config.yaml
norm_eps: 1e-05
learning_rate: 0.00991
schedule: "wsd"
max_steps: 4944
Each number is 128 + 24 x the weight over its row's rms, rounded and kept within 0 to 255. Layers, rows and columns count from 0. Numbers have three digits each. The size before them is the row's rms in percent of the matrix's.

# layer 8 MLP up, 768x192, rms 0.129, rows 281-387, columns 64-127
102:104115145144136118138074144120128133141120144132119099098094129136178117132153098104122143154128127130114098176095141138125094101137153088128112064086170141115091127109136127146129123125162094
098:164112152108140119083094137156128115125144068122121186115130057130121156124142116141102129170124124148111146142128126085106092118188123151118131110150139147150117131134105086126130152118138128
098:164117167109133133122123116153101152185142091178176142131149138138142138117108090139151185133108145096137121146111122128135114136111112128102135134091165126077110131156091153165117102125164108
109:145112115118116136087106113133131063091091135072121152080117087153153155128107149137101139161162141141110158157104150123130135184130142148143145131165136127118130141132149122097137155146165074
096:114137131153127126161153145127096152133138129121096147136140162085140132116090137120159137117152149143105127204160127152144143100143117098142138171115135063144135065093088152104129114101150109
102:094123143155162165086103205104102125165145136098135080199135141125131151131060130125119124147135099075086125156110098112110128163181125163137134140120098132172115125100148126115126178157139123
103:154098132124152127148116122087065158092093130125172132115113165159101118080155149146149126117181120103124100145117123146142114131128098108144113147120149116123109148104150126121109110120158120
098:128133159153125103115130079124137138153084168150153162095168126096110111150146109132128132131141069097158148135171133114143110109119100141118137104165145126117089140127111109153136132139119129
106:132127124140106150141105163093113176133149111114101109112123140156112150145138106118094116103113176142127122120153109111129121159126092157140135096158106119098138164146117107152120130111103073
100:106144117073150127167132138111130151212120073102107086136130088117101113181079133098115118141138157177120097140154122113099125135169149134131101142099132089149117144109108160134105141115149174
100:124128082143124131174142144150124099104147130103134129147161155108107133151138142100102120138118098112097177109134154122094125132144128132137130163088125135094149142138167129134132125198138084
104:116120126154129134136148136132159137128129134103144169165089107110100125129121126109120096148146145091132150121099131131044118193137068107134113114145094134089139109105136107153152106116148096
104:126130151163128129179153145109095099137125157083136151138071154088127143131083149141110142124093134126119101113143109094105156158122133126073086122149107134183053129154136115153146127114121121
110:174106144150125139132160116120083156098098145122122127157143148101163132126123144120116118157105094150118069165115121106143147105136119144106131197109127118118130116139136102138128113123163123
095:105157121107117145099101143110130146128139111116113128120129083075149117053136154145142146114191109156107121148158143134149087121103167105135113121115136135108171137185146092060123116123140171
098:133127146139112169162100134110138150115133133134147172122196119165104141124150145138129105122129121114117156108135101143109136130146122122108139106116091129160148085110133160102128172135139154
106:142113154116092171110110127097108159124127109112121135126110087142166141127112130087113139169143160137121112168075118156143124111145135139141152117130167119159114137105153120100073128123157116
097:137120104105163128123147105149133123124109105121094095116134158158153143148156169147099121105161175161151174116124129131175126135108106103134124135136146122122152138143144090120159142114145083
096:154138137115158136125086110102065111144093147101109143111130104129117152184103122130145120110160130129072169127159122149094173137142125107079080136152148129124112107162146120181107091124123130
103:136112117113133151122099117160147147082090181146118104082131141086132139128122103141127132128127129124115133095121127099137109133086121101111172105128097113150132085118125169110132142160107127
095:136154128138134119146133115165100110112121130158142128108105131105134175170147109118082149109125121122119159158152153147136139132126120089131134075085145095170110116110126140141128131121180143
101:144108127118102098155112141154128162119126133071124093155147123103134145114089092136124101121125116117140149159150120084125123115191107118138159159097137153109118137187098115180137116164117130
105:183123134158144133131108135137135135080119153132102137114108162139096166133143131173060077171115118130117156125164151095152111111112106133118128086162173160118134116101149124120118152138137160
102:126136107153144099134092091112158133115126185055145089168127123135135095125100144149117157103104164150156125103104123110144162124127087146109101124144148149121149115156152129140106147140119107
099:139142167159140143156112125096191163140112153117113093150111120151155121161133169095153123094104131107162100117150125158159149145147142145152155163156134131116101131121113159165116058104141169
095:138100124162141140149130124135137136093131160109117085121093100143121149105077149136109128136106143159108127062140155098157131140118143114132135146168121142107111132141150117150115088099115137
102:098105123112107122171155152128132119135147148123124110122120101136132147131182112120094131098161117139120132119123116081179126118141164115138097101162118133155140169129139167168135121142160158
105:083107139086166145149129081119153109122117096152140138112078120100161139141107168137104133139160124118089133080112088131110160118114135098133121174145141132109171144125112166122111134126142141
102:156094157138121096095154108135122150130121122143099074129123110189104140094128113137114117102133084118130085161117108139120115126108137142122139108135136116154122122110065134155199138130152146
098:142137101099158143124124180143125128120137087162098096147160124115090103141116142089117065130102104133140105184145099128136143121115127107118138126118112132138115144145126112121127123139080167
099:163152154125098108138140095113174138125111131150102132103137117148152162081148096188105144125118127108115122128139095137157172157117071150149119104091164132140092162170105183135097145117117116
103:148133146161147107113143112105192141138133171094132116158142139115148112086107151146124151118098094145156120174120108148123085160132114104153170116094117140134106128107134109163133125166114135
098:129128132132157162164168146127133115085115120138142109092105144081117144099083146122087117136105143139041175136122099100100124120135121125124122108143173099116107085127150134119128105154190142
104:138142130118120138132066124119101142126148130159103124103159073154133107103144113127142149120091137123166107145116146172147127116124110137126088125143167089164125147103118099140103123068089079
103:134122114113128108144146153155120157152089140137162106149101165091129103105111127126092135134138151122134154109055134120083129158146096157158096123115098126125127128168159146149097118135109120
099:117142141154150144102096123121084147123155118139137161113123127108138097118099158176144105116122141096106149142150145105140146134135135111155131154127137171168134138184146146106130134093108129
088:110187102161131121130100090130129123099111153102124138148119118138141156099164123107143148128137071089089103124097074141177090139174114123161130087134102132110086166137135089120130120118126153
103:170143096147124160166152127150098118173118107147117124124150075141125105116112132131127163153153095123113137149154144110147143125136132106120112103149138130161100073107144121119136115155137145
097:110110113165130085163101093103111100107120162148116120174146126124103136106129128150119102097137117114091187085124166119135129067113125178126137104142135129146121135121118127087118158100141110
098:143122118111155098106152172133131152136108165111108127149111153131170104116152133150155104088129105134162110144122160115099118136114111113142105116137114136112169088125110161110118096151120174
100:081155164135164120092109178114123156127156129080119112099111127159136105112092126118116143102140103082122178101158075126072147125174086141142109144122121109148109156146138095099114102092092135
102:150113094137116164126088105116141127114114134122125111136137125126143129145136097103122180076107106115157085105122120113117110105107074115128183108161183112137110109090125122151129098102125138
100:139108093096131093136082101135160124112179124127144129139142159146159111138154130159122114142132142085170126128122117167147080138102136133144142156135141145111085155121135124114074148141160094
104:105132111141135110122060091101140132151157164170142134145130125113149085135151141140129118091157092100157114126144108111171107117125150113138129149108120099160124118097095135119088142134102171
103:160147121099111106109113112152122116112093100155141110094173167124146163129140130102154082159126104122126138130111124109176136092121146128109156084107158132130122121133112129135150122135113089
102:139135144116122102107110110110093147091164129153117105111101109106190175154145149124077102112145097112107105114117123126135102127147135141125150148154184140153118144093113107116097106138146141
104:079147089163133167114108166085122152128078181135087069149140117095140129135135112169133125109129120106110149113106104138131122132109101184166132120108142128134131093145163129093093137068098137
100:138121094134114166137127101131139136141118105116116112145181106142146115165152111123121163131108124141124136151119151162150141120151143109150124110119094159152093121141071147167171106103122120
093:117071120126116121135113161140122149101143162120159135123178128140114101133069138106129137125124169131128091137131164121156139139094149188131106137108139125154116173136082080131086165119112119
106:104088139164128120138099163144121117139179159162098158142121125129130174097105135116098095148104110158131139101135083165115129130107083148148121133093157141152108126110137127120124135142139097
105:124125154161089095128114073172126157124174129141110139096123103131124125116145109136106131087138183112116119126087123134132133129135097169159138135145158180095127140100127158079142130126136134
098:115138129088129109127139143091091109141121183142149149181122136094144143155096147155133125125110103137139149178128127149133123149096107115121137127106121121125145089127139129121133136163146190
097:143113189155096176128127119157100139166064168108113183145139141110103136113112116115153107123139144091134171069132119163099127080116115162085106125131144166143149091107138153108121101112133092
102:141100115119132147109121108141105100170131142119136114159125162150110159133108163121137116149140105133110115141137153120161146141154147138104083175083116141143186137122139113159133132133126110
100:157125126137142151171135119115085146116133161139119118121143108142121151120182175132119134139127140156089118166121134125110135132145170111133151132131103141131091172074141118076110053115119143
103:142111122099131116130131112100163125100127137109102135083132165125094134097095096168124129128092148122159154139142137103144120164130089125104110131171144103136091153129130114149115122138110143
100:173174160139069160128143137120108167117148103119110134134122117100115123132139126101135136160178114115078106177132159137140084125107117105161117102109185114021110133123130136106120123120163096
102:099144127097114125119110152114148157134112120123117129128132100130121168149084160064140094167092106094126119113145107100125119137108091119098092141121083097129168149119156117136164129177141126
106:134135108071108121175111097111107077088106162113147138168143183087095130130132132115141145122081120127174106150128097099134155143134122149118145109104125123133127150135139123118124109106114154
100:164156112116147131103181111144133160117138145163135151107113088162150122142129129165115077133099137104149157161163144120127140139127127098122111116113167103136179143126098156171097121152125091
100:151117152074128129160149149135149139121143088110074156121166148088149114100094125144112104165089157123124147161123146099089146159134147127083103082143111117107167109113121111138115121146151141
100:125142116126096155137113099115170118129122139128115121121107100140130111159171058146125107122131130064156160120143128109185150142169142150099132125111162108146133078139111139164126134128144100
100:170107113129105156152109116121117128070142150129099108144133149173148114121129162129118131129102104129111106147083131117167135107129148165182131145113129132133118129155137129127117112140144108
098:087115116087170143165114150119085118096130178118169171089118162119097136157112101113099153083174134087068112114135095101147131115131103097091124136144178138153152120172172117121132130099069138
101:106069144059119143109110120184130128101131121173149133156112122138124146112083118139107170177118143106121150121087115078101152112126123125103137120135147161147140104125131101163099130160131097
099:155103140138131127135132114145161120130123166098127138151181103166171160118110114167101123087106091121142116124150116133111169165161105147158112118139130106142120116120125172130125071127107135
105:098124118118109115162093121130074111136108165148174142184129109133107098109130120148154121129130139159103111127144137096171160165139158103154088150108101085137168119141149124134108129135158140
116:112148155146133169155112105076129116119139137128125102138113093109111106142176161123104107158119097136103098174152111110107142129139143108144146095132111121145167109116130098131123127161107102
098:144139102131181136151145143178141137095157130086121119135134143074141155109117099143084148118150119101132081125153131138166109104114122124146133123139137133140121135124118122088165126122119165
098:142108138106114132097163177113101090113133077110176119136101133084126179154143104094153171101143100092087135142127134173122102130118139094118124123137101189175117134138113132093117124166098093
105:132105116112155159140122120139093126158150100120122145113093127062154111126090089115071098166105145141142128135140143112137115120171139160116110153129137089145160137138094142113110114065097114
101:116075157149107125155108134113151125075141120084117122132156149133134128133135083157136135104110129174148143097170105130121129122118137101130119113137156137104104097124137164174149112128130069
114:129130144146152117126125123106048103116142112142107127078119129153180149113148130158098121164152126111139139125110099147143129095133147162130078123132095102126150165173093120146097135136127115
097:121161135124159127122160123132165113131141112147178186137174101154134110148165100092108153094152150160122118114151128118113094105115113123088089132121099112130112107154154132134152129143145157
095:107111159126110123149161130116123128133083113154132123130152114095130185142132174118147132132128147116099129105120099132152120121156087174119150114153115161135117132126116130156104141134135152
100:156137132107132162147097109084137130168099123059112136187104134141106143131112079106106143129146074166124128108151136104138124093105120181168120098146149120133128152155112088134108121101134112
102:157123121160163126103133117088151144122111136113157161119104148154098156103110147157116181110118101113112160111144132125132143109145097121128079112145155101121128147083136144136097131126127148
095:171111125151127124116106116121156147111181131122118141140130120114099126130125106093085153112087174151083114140178133135095096112128155159105114091135121119104123126110139097148097171141175126
098:110145142132115141164131161142123130180144143118161169103150105076124145142112127146115086151134101149107120129108090142123113134138107153142123103145119144174124142148144120120122141160104141
100:109172102133169139147095135069106093113140109106124129082111134122136120158122137108082156078107150113187139133119112127109100141113169135129155101123137137130126134088096164087127101090160135
102:152165123116124132158105102139104084117105171127100099071150143163117074123146131082111151153136105140092130130122131169116151143163152107158098135112195111120061134116147117172098113124153135
099:147142139159143131157107161130087116162120156107099133161129097140119129164116173127103163134093155122096134149180148106115132146157141141135110112118174110110109155128141125158133111151106141
092:166166132143112126118121169096131112092137127091105118132208111126142090160133144149134132115124093137141160086097100153107099120115138107134162118141114130151105178119138175086099105134111163
104:145118122153085196100134131129134112147115165120128131140110140150082139120108116139142120134123066145143132153104130106135158083146138174100117117097141144158112186109050164106138123110137138
101:140148122157129109110141131155114118082129146102087144139120128161179143132183116145106077127095108129161135141133153147129098109099121115174142144131105194133147127115148111080164161098120138
094:130139129115162074145142121084115127154134150122079125109081150130150094080111122147144137152097122139123143081104083131082181134125138173108102082121114094109123128137075145140147145119098166
100:097114115130127160124148142116080124140125175141091139102117162177109143105114135103127170163148099143136141122078125147130139133137111157153106104087140133102115079172146145132139106157114128
108:130120106135106136180140166147151065133108144126124161174118134109107131136102192108120097117098121126128130104126096125100150096161072139118170110165177102146109134125110101094168129165103089
096:129140113167101164170135098120142126113120147098117161139156128097115148141132113096151132127132085127136169147161170132136129115118126149135145118121153116090135123158093138126117116134129133
098:178157123106145120133141152106148118181104120115135120137113131133056098133108146172093117118137136151075116101132165152117119127112113107153128149105088084152096112100142116144134149167186088
096:112122116139128129145122141133114135136118092136120129125097155137140143185090138109160118115100123154113121123121129117074114114149137089122129144107177120174069111106170148196099106135138170
101:118139106085117153138147124117127138141133146152130136184138098139168105104164102082096107150128164130132141128118093141150156198158090125125151136101072120138118097122133087127127127133195092
102:125154144159142115123135077159111108136087139136124099170086093138147102142144109097081116134097125111131130138118170109135125145137127160167122100149122106118114185097131162157142154160144085
098:138186096136130133138125143141171096093119151150123127134137132071130152118154116113140114140166116156128086121170184124151112168114110108139087108127117104097107159144105174115178103157162155
094:129084147135100134125135108120163097113120106108121132138152129129124127096123109141118103094118164115125162104151087150185111132113088096141137115107140123099163122114147144117150093144162109
091:159125116128128106141123115136123145148094125094129175141131117112129107145166122138114120111165121124115130170129084111126145102132142155127141105151137152118107120134130096121138157142166128
094:140119092162106152157123145116071127146179145135139125149113087127102071133139136122162097115119102156134133136125108152144075119169128132159076137145126107149101157126099132156148091120135118
104:157148152117118129130149141073092144116145137091086142115136153106087158134119151091144111121126143139173103164114148130144159103085098092087128174135120109090113132108109176135088123150155135
097:158148114114107076084104108118134116135106122121117147105130173112124115115162105118088133146125143129132138112106081125129112098147139105132155097138138112159125114140093137132105109134170092
102:134127138130130127131130136145142148117078118108142123129125121112140075076111125115075148118161101117139118148099105117111137176139132136109084103139121075145135172129148130105123138149169137
099:110170136157135110158109063114136119142095121136090120107145123104169172121126120093074142153107152136144098130101132121135090098100117138102129095173161121113112122085103151143122171114127074
105:123123130146082150123115093092160130121121140108105139183118149125142124134084115121159163103169151139083102133121123140182137081119116150132086121064095098177131100165123131088137107138156143
103:173077134188117117099115136175125113108083124189128147125128142124153117093152151176150127112090124114127142127112121141139134138124113092136185114135138123126152169149143107126118125125098145
099:139125176120102100156119109113123114095108163109126071116133130134115122172124167144159177133114100136113097106119129127115154203089121169168119153138143138116166093141130099106124135119159113
098:127108148135122148172151105118122132132129114152115161095112148135114145099143129152159110138126181092165114127167137100108175136106088126085141119133133102154080117098111140097091119176153140
095:118126149092119148126148148176136151133152146141167123092103135084117075161169136096095137160139140064125111131126115165142121111103141082089125126124128098138118119118127110110149115141099145
102:130130157118117126079171092127129135101118162141091200129089151150111107138106135132114111129137117130140139096092184134105143079079137141141101127152141130116127125120122121098101145186148111
# layer 8 MLP down (transposed), 768x192, rms 0.0358, rows 281-387, columns 64-127
099:109152122084151111101124117073164137136132122119151152145128152125112126124108133126123106132133151118135080115125141149106118110132125139138132157158140207156154140119115126128109107136142162
091:111144169134141126130112140116149178141145131158122173126126175101073122159147156173133133083129127092109141100146083173061121136088126114143135152109125156161117111124112150097146116082119148
097:119082097135146126112131126137156110089156150119082103101111116100119154134172124093132150127119129134168128129119130119129092151152153122144118160133120158135119155155101128164145181161174146
100:115133140156123141169135135066134101099125152148146070114170139067132134122109107130172108069160116116149154120116121121137142134132106103146110120125121102150142120169197118124108108126124135
119:137144117104151124103095086109128068122114125135171124113133092188147103149140124127117107148111114095125153065131136082125129118082126168122107085145133194137118172166163133152117155152120177
099:117138099105100127138108159169116191146097108094149136130140099116186112168155151155138121122108145180145121134137123123143151099125135135139170091099154136131099101139159103128123129159105114
096:088096153129130110134120092131122136145172124149112143110086117066097105179071112125115145119138082143174137155113126129115143144097151107123165165136173150114131144143131167145110192147148118
097:136153109155110179157096125124112119105144152108141086143137170086134154123153100160100132135137153134074125119137160169137126131135168095120092149122113127147159139116128127096088160117132120
103:108136185141149177106165100165107130077125124124142145078152127102122169090139148119082116160116112119137128151163162105120143116137135100114136163116158140124131136105096148130101143122150125
103:142133119140170128090124103155096144147151105136152111070168119171110136145136163091125138110119153192147107127161147130170140101099157118125108159119123125138096150147142115110122133092157163
097:117126111124122144141131138128124159162147103120114101170121100088150133159136132142126116106122121126156133134140153159127119096184112091125148116116178126137110151114088135101134131087133160
101:110114142146113132104137115141133083128145118156152109049129088147150142125119130093135108113128101126111113168138119146168124155073120153100137103141121123162113175180125125154131149121097144
101:129163137116128099121111144098155115110101143130083112134133177110095172131154163106102133129060147122115118115134143135160150142166087111101087143132101104123131109098162134117130128139151099
111:149128194122106125125175131108174140127099129110117139103133138073159130113123156141163134149151123143132115100147162098156151169133162115104128096126138110087150146111133141158140150114097148
096:141095148191142080118132158139138155117131173135109188147100153131090110138131114103095101119081132128120163116113140142174147140152154139112123145117102152144106151103100133117167110154160123
097:123122149128113190140137111142122105118114113075100098127121129160158142103108080169159166151158155140122121105131187114164137114096089107153146115139140132145106122121163140101088128104134131
105:120122141162132168193146146206104124100144088111116161153117125086088141134133100124113121116179102153144119115165134128159109146090126151125122085156149094135104132099153137174110125113131140
099:119148102158125114150105116124121146135113161179152089131152151073130103140122134132125186098173065079165085124134161125141126129136122110155108121105136141118139190111163117098092109106123114
096:156131162134130132080099112143152132129126143179097101123133155128111132126119088133117129141118088139123158146140118117098156066118204138119092148141144113114125122138118152139136143176088152
097:149139121149097144145123091087149160154160102139089130156138088118116120114174127137150126092128134132124110101117149122124137122141100130097115129139121149116114183111136155131142143102164139
095:128118108126119156127139117124118138131099115098155159122142120132117115114063125146170156112170133139163080115125137114084132117135127146130146137137102167132100175125143102112101103113135124
102:144100120126131147157134099113129127178152115111145090126117197068139124137107202110121123142105122105155121150130154115094194110124155132138152133127140177090120111096164090151095140144076118
108:103120095095131123163124121109139096154137138153131132086129102132137128068155107106164165127137088139160107111113112129127100143138161138081121172095067145146117147162134117154077135164117102
099:139136110134146135108123120151161129156146123178120114126141126160132132126108150154107155129163115094114163140154128089077119106152120092145147145092107161107102128106111129119154107117146137
092:178124136107115142182130122195128150194120148147146106127103134099138125097147113127109106144134153100107088125110144144115135130127166129112114124135059093104126116132157129121103154172110085
096:123157152174108148103085143115124121122108140115125140157133120119136095097141129153130146158132090121126136134131100131122115130113106122146071170116144137132112134134114100143153134103169101
103:142120100107146153095108167132093159141138159128121133137133147110152127104111115158174125110127126118128111139130169112128129113139131102091132162116097130100134082170088182135098138150117176
100:095118116184159097092114131126109178152121146123142069130097124137106132107111102112143153165094139136159066149147164135114139134140133135132159164131144161133103143171120145102091107143118139
094:129164122153134136119159161092110118187134110115109136082157098147139093088135125116107095151161162140142089142092105118057150113156104142137163131134127132116145147177156060128137156097122115
091:141085148143102133112109147111115086127108141045146143122093156166126125115129095112150157131135147168083146125130116132118148128166175134130128127131134120133102140147104141164177107106132104
103:132125130117128122125127130124096126126137036138116144128156128163114158132135112105148114150108141125165124154122158127136118160111143142103147126109123109155127095120200064106116149163120105
102:088142137130153121117150114163122072137117121117154150155131152164081135153133089111170098117166157157120086185113141142125131135143120152132114145168102135116106144136076130097135146114101136
097:123110115142134098157131063097097131150114158113089122135103130139088140160144139143151117110091131134142067133086162115118144107115099075136116115110105151164109128113176136105147141140065135
102:124162109092165133158175149121119118141155107081132089161146166144143142116103127146111124147140097137133099136125124129137089139108114171144121084120134103092097138153127137118089140115138107
094:096095165109111117184125112111104152138142137131141114093152081100103114152072138140115127141132130145093110130120114119127102093094157118110116141111124151130140108134109084110087136113108080
100:117121129120106098177148078173113138129149098139133130106103106124098148119118135093129127095112120162117129095057119161142097114108140119093174148132122180123161133184126127120144134162126104
099:160113128114110138145139135168123102174109124150108145137140121173106103133120106148090084111094157176154124158122131120134132096126123142080083160112139132149169123127130159122137094139106108
108:138129122147131138142144137118134104165148116098162129151123132150120142139132114138134122152135154121097111181100113141160108144127122178162141122106181123098147175128099139177158122122087147
094:102128154172132159122131153165118132144131116114117142108134163104067103115166122113140152101125110111129111128133124121183143149123123093166170140124130139074085157143090147143133155131114148
097:166105091146124137153118151118108177097096094122108120140127111109074107148142124113088166159173147136142113117136153151135162117101144143146107124151160104130110164143135079142173151177120086
103:145116077160130089137106111127106079151152145139117100132129171155157165155145155120108124140128191096113093131087143150147112125099135112114114107146127148091140135084123135119159139148121139
094:127072134140109100133142136138155088174170109133126143146125076143084129153134127104134108147125110145136125142151121126124116101139149072135112101149122131071097134169120127129111116152144108
097:101167130131085126127148133103148097157095140123105115172124081145112136095109101127112119128081107151083119135111141101105172146131107113108187099131160105143151131148110090117160090091136091
093:087161112103096176145154159139143184118135081138118122147111141115116165160079136105139110115076122155123133098140155152096168153131160150115131107127162126101147117134130150125154126126151158
099:084125151137102139127118133140162153133112120084143088163121118133131149124142130108163136120109131101137155155083115119098165122134113163108142142126145128123118170142144112112152122127109131
096:171100111086123130164151090134150129130142126118146112133150106144122116136131124138096150111179142129088167151141138089103140146160087153114156110127094141153100105108120144113147161151120140
103:108090086141171142131143117132145089136116133166136146193096123171147113146173148142139131127112157121126142122100119126134123124158093132145118143170102142094155110150118133159148149113133077
094:141118137131124114119111153127147139107152138132130141127155142129102121112102170115161121110104118118151102140144110123109122101127108144177115119152113122073133124120131119117139157160137131
105:135116132103118138098149128102124130189118118160114106135100165129108148122170124150117144132140105119139168107108126124111162146124118113162153103126092114100115128119177167090147131135119117
108:114118138138184116082128168156138153096129148110110137110122131150085104144129103116140145088132160113186168117124144125117136103127155097113122098110108147104168130101154112127165118111093154
114:106116168115165071142098104135111152130096130176125153148105141113159125100133090145117181115135140158166116113087107135192125082168104129145085098093123146129118108098111064101167154163147157
096:110153132151097130112131136120135145166093170147106143125118153132112156126104080121139084150097139130111095126143088088149156099128115095115139120162109131107116133119107146124166102109084115
097:116150103114077163159099112127086154151110102091125117123153122127106123140124184128113147136142108153079087128123143112133124122152119121135131109104125175129103134137177121122149093113122139
115:093071111110104151126103106150181147131148108081131124117158145137082168114113163112130102098148118140122095177158131145083157127113175114074144124115179140080136153118171136121134146099118146
101:086103121099128125081103175129150126148132106126146095125088106106159107140143116162139118114118114097159171091140135131179140159116106123147128147133133112144145101164112151161152154114154095
100:147149105114115177195193085142092127106144068126140093151137142116137122146158135116147113108129140098114163129120139146149147153152118109167108102103109172145110119119105097116092115130140144
095:156136111088130147143127141125128130115148145129136104132132133120150121158110126095112126149133159110116165093163126117122167173164134079143108153126085174106153111094129139144088099180172143
102:152152163153137122130129095130133108111135130142114103117140096143152114136134126119151140139127122109116144093115114109113146119140170156118098124135094081146102171143124190158075124064132123
105:156140145166125084087119151098092126158111122151135103134087138107161144140126158106130143128141174115149159123105155102123127135156108159125104086131151111128115137135188130104111118110112143
094:115101188119132121164112142116168164134130098159172115140113131105139147122089115129104119133126139090105102150127156141114112113137120155133155135142194175130126103103119141143147107135142124
103:128130145154100139184180135110099084132100139169097104142118107143098108155166121107117134097134142111168105137149139128156096062189160164152136117139149136158139133131134163121143122143136117
096:081105109159108132129117167146117129163116135127136157125134167138086152131125096117130139098105150121150083110135139113078151146115138117133068117117135108122082122137133161084103097119098131
096:137140070152134137142156159102113105084118150120117100136162125095111118111154138146151124108127131111169114139138130120154121103165153123120128141153089080121110128087155123161133121083143129
093:128066120127111141121108139095104095122077119145105127105147117156063119082117131175164095151138129140151130137152137144106121094150130135111153116144076108144143120166104135119147116150131211
106:164159180104130109115133108139123133104140113161099123138131099148122161079146108144164153132143130100134121152120130078159130136082161112083127128127139147104131085150148083107118100117169109
102:094143105133125138123116111095125163136120135137141143147112159094117120115123126106140162128148122101119153176111103113170074112133134140117152108143107155152130127142122118133136196145144127
096:125092131098114099165145125114117101064155122116116117087146127118115140131141156116160128138093109132112088145127092183153107124116148119107139113151120139105121143144143066107144147129154161
125:129185136119122151116122149115119125131097120113083103102124091104124100141191176141109140104120124113149129136130168120134150146079116092151132146154079164099108119131153124118125170109075118
098:141138107131134133098095153119111134092115147137148161148148136120163136130164175125173121156125133169135122164184129144093126165160140118107125111099122119121116162105149147139113167081141102
098:156104108099137112134145165165122147107088124131139127125108151112117123147132091148116136089108093099122101113129131097110105148136133127137120148099088114203113119089121123159107114172128103
112:095131110088157107134154123171100124148168152112127076095124128142133081170151101180153111167152169145144137148159160131173100111120125139138101152121123126117130121176119133082164117136093117
100:136170137125100128133127106114151108105125163127115129148129091126142132161147139102134079143096147157130154114146147163132087156109144133156134157168122153142130125102151148100134174106131114
122:123140135141131138140128095148116119095116086125137147119122155158178176129159137100103099112178126095166119094157061140122139139136137116119160131148177136126150148171121132080130132149078124
097:140086100127128112112149174139097155081155112095153139145172161118133132066147142159142130071115141115119096137117127133110136168132118155140113143097122104168119104088151113133121106146117129
094:107111119113103119106146118096158124144156131115163072112100139103114150084081111111129152156158136114137098126115122110065143163100079154121119148120132078124162077143145138129129164102142127
103:121110151097126139157108123147126138129118130133153131124104125127136076098147137153143101144094166083175134160150103126171145163138096085091130150131153098093097128149137130111154123142133147
095:145155138146107099098170112133111136143161117132123091117171152086079124170111139098141143111122103107150149126117156145141124136097166132161092096155150140136123165198148165115124149109152135
095:090126142080135170151131150123147141105097138161142080105116144124106152136168167129115107132152133147121131115148144107110092144106082139120097171113134177141151095133130112104184152121136128
094:130092111115108122087126095112114168088162145115149097136110119130110112116129125117122132080097138141159143137154141115032130129162168123113144118142096115114067144156140138126151090139159093
104:089155150122122155127135115117077089094104130119100117136143126135117110145121114130133115137084118143112082103145159155109142122163125159118105155128117130128124158114147152143138106162154104
098:151119103099112104149138135140140157141117118152089093146113168147135124129109108116123174112167154117129145148133156146139084115112153109171169098115122107109086116157137172118137146146062102
095:121153124178128060059150124121144176125123097165112130092123122141138101156158116154152108160135130138106101134075111127103100107101120152115170150110071142122109122089133106111096175117114082
095:112089163124132116127108137164120138093102120092109117140111126089106154112169137112125146139188181084122093139119115141114117158134132160133098188129109156175156107081114145096113091161138134
095:134134127108154105138085139129135145126177090149128148093147093077126129126093097095106161093164157111141104067140134123109103138124179101161119102132160145098151131134140118144090101106119138
106:147139099148104122118133173180176137098146070095106133160106135106099140102106141131151148151116126122113105138098116168085177125138164099135100164090180124147121132140172116112113119138155119
095:116105153119107168151144143156163143146127102127147130148140104063145137129139121091170121104131129133145144142116115094108115149178126118116180117130144121136157123107172124113147129144142150
096:137133108146110113110118088153074119112089127098088148172113128160118180109100120147116120111127104120167098120124134146055112131138137097103158172125155123144156144107110144145182125139085103
103:097112118156132152115097113144128151101125092125126096183120111115159112127135117129114127100139147157108106157129133106140090140118110120142132128170123128128129152161126140121126152147139150
093:159142143107119138111097167120110149095147133123142114145121111121120128118145134147137154129158102153127151085126128126122090109139129155157129110114138109128194123129156183120127074082130196
102:174094138152113129083099097137058149128128131164125117100140125127138114141144143108145114141126131138137085107142095121141105155146141096115147132143125105131127112131186149139107131123137107
098:130131150145149128095144122121119125087125140105142088124187152163118134134161134110080151121138158174137167135129081143138121133113143139103126138177087120098148106146108125120135117140125105
099:163154155140167118144115148104128097111139146125168137140155140096127150111111114172141104132119146147115135152124140112171128077087152136107123124150126104134109109152112167097121152138106150
101:123133127118174138106155131126137137130185149131142148116098141123151148137138116101104109133136127190170110134119109107101132102080128111095127172157186168099130124133106121120153153139094121
095:142131134144124102098134104110079155149105112121123162083093122114135145144116151125085153119091168098145091125159057135142102108165106094102127104182137167122135076131151116138115144131108133
096:111124081148125078119160136089108136160097132155128128121089092124125149128109144149107112119112101120144120122102113121129133142107140111120170110166117141144111147141112122153093142088117130
091:103126105138146179128103113152120077123133166184141092084101136113119164080122122136115148146125134110125085131155123135118112150123119127084144116141111109146142154128137124148121111145109122
090:118126171129114107103110114136160087128119126108100115121149176130087151118124156098134146074158115136159118114118196103165163135114183090098130103122083128136160118118147096157106093129139151
104:127075154138126126137114121154162119158098132115132137161130115123130123152162148125110145102109125086099140172152114088069114106140118185095123160138155166149149128141161096149112107130175078
112:132121117121105126129154155092111110098133112154150110150110128094152117147150131140149085132118159126101131129156153187203118141051103131091118134121113125113122128099134154116173177139187146
097:148177147132099117136172162131161110127142148079145140101107103144145181144105127114139119142172104140145161118155101144094160090074103072117137143102132153113127095114075125099107134115119121
092:130082103086119151108168141147142180136154147145165107126131094158067097100150163125143130133133048106098140154159127114078139141124136155120138111108132094141094113146141124137103098144148155
108:121163106103142096098140141139159114109142126157141150111136095160136094172133169102089153143087105113109137139089112131096119169146161099139118124131164173106125118146063116156109159114114129
098:152108114142151132132149126180113108097136063112092088115136170153146113147123119098118103130114113165114154133131110140135105124103141129064115140127175148131160096131150128133151111125177144
107:116134144156155121105119100129163120176128104123144154171133118118131137124158136129110114172162162115133154123138112167198160124097102088140078076143117121142152122130110140119112119115117110
087:123176143130129088109133126203107140080104123108123140146131088116105107073134159149115122136116091118111120152083148134115124120121169149107130122120076137123191111146134136128150118160165143
102:104130077125149143131140141179110134160139116168102149171105152113136113091127126132142122129118106108118155126137154077100114125139119126155143099136128143093112116143118092182096122159116183
097:109120147104115104133092115128083142127132130073099129101117145149149138089113139112173136107111121193147120143152155120078116172098107154138120143118137145130138099107187128106110150125099131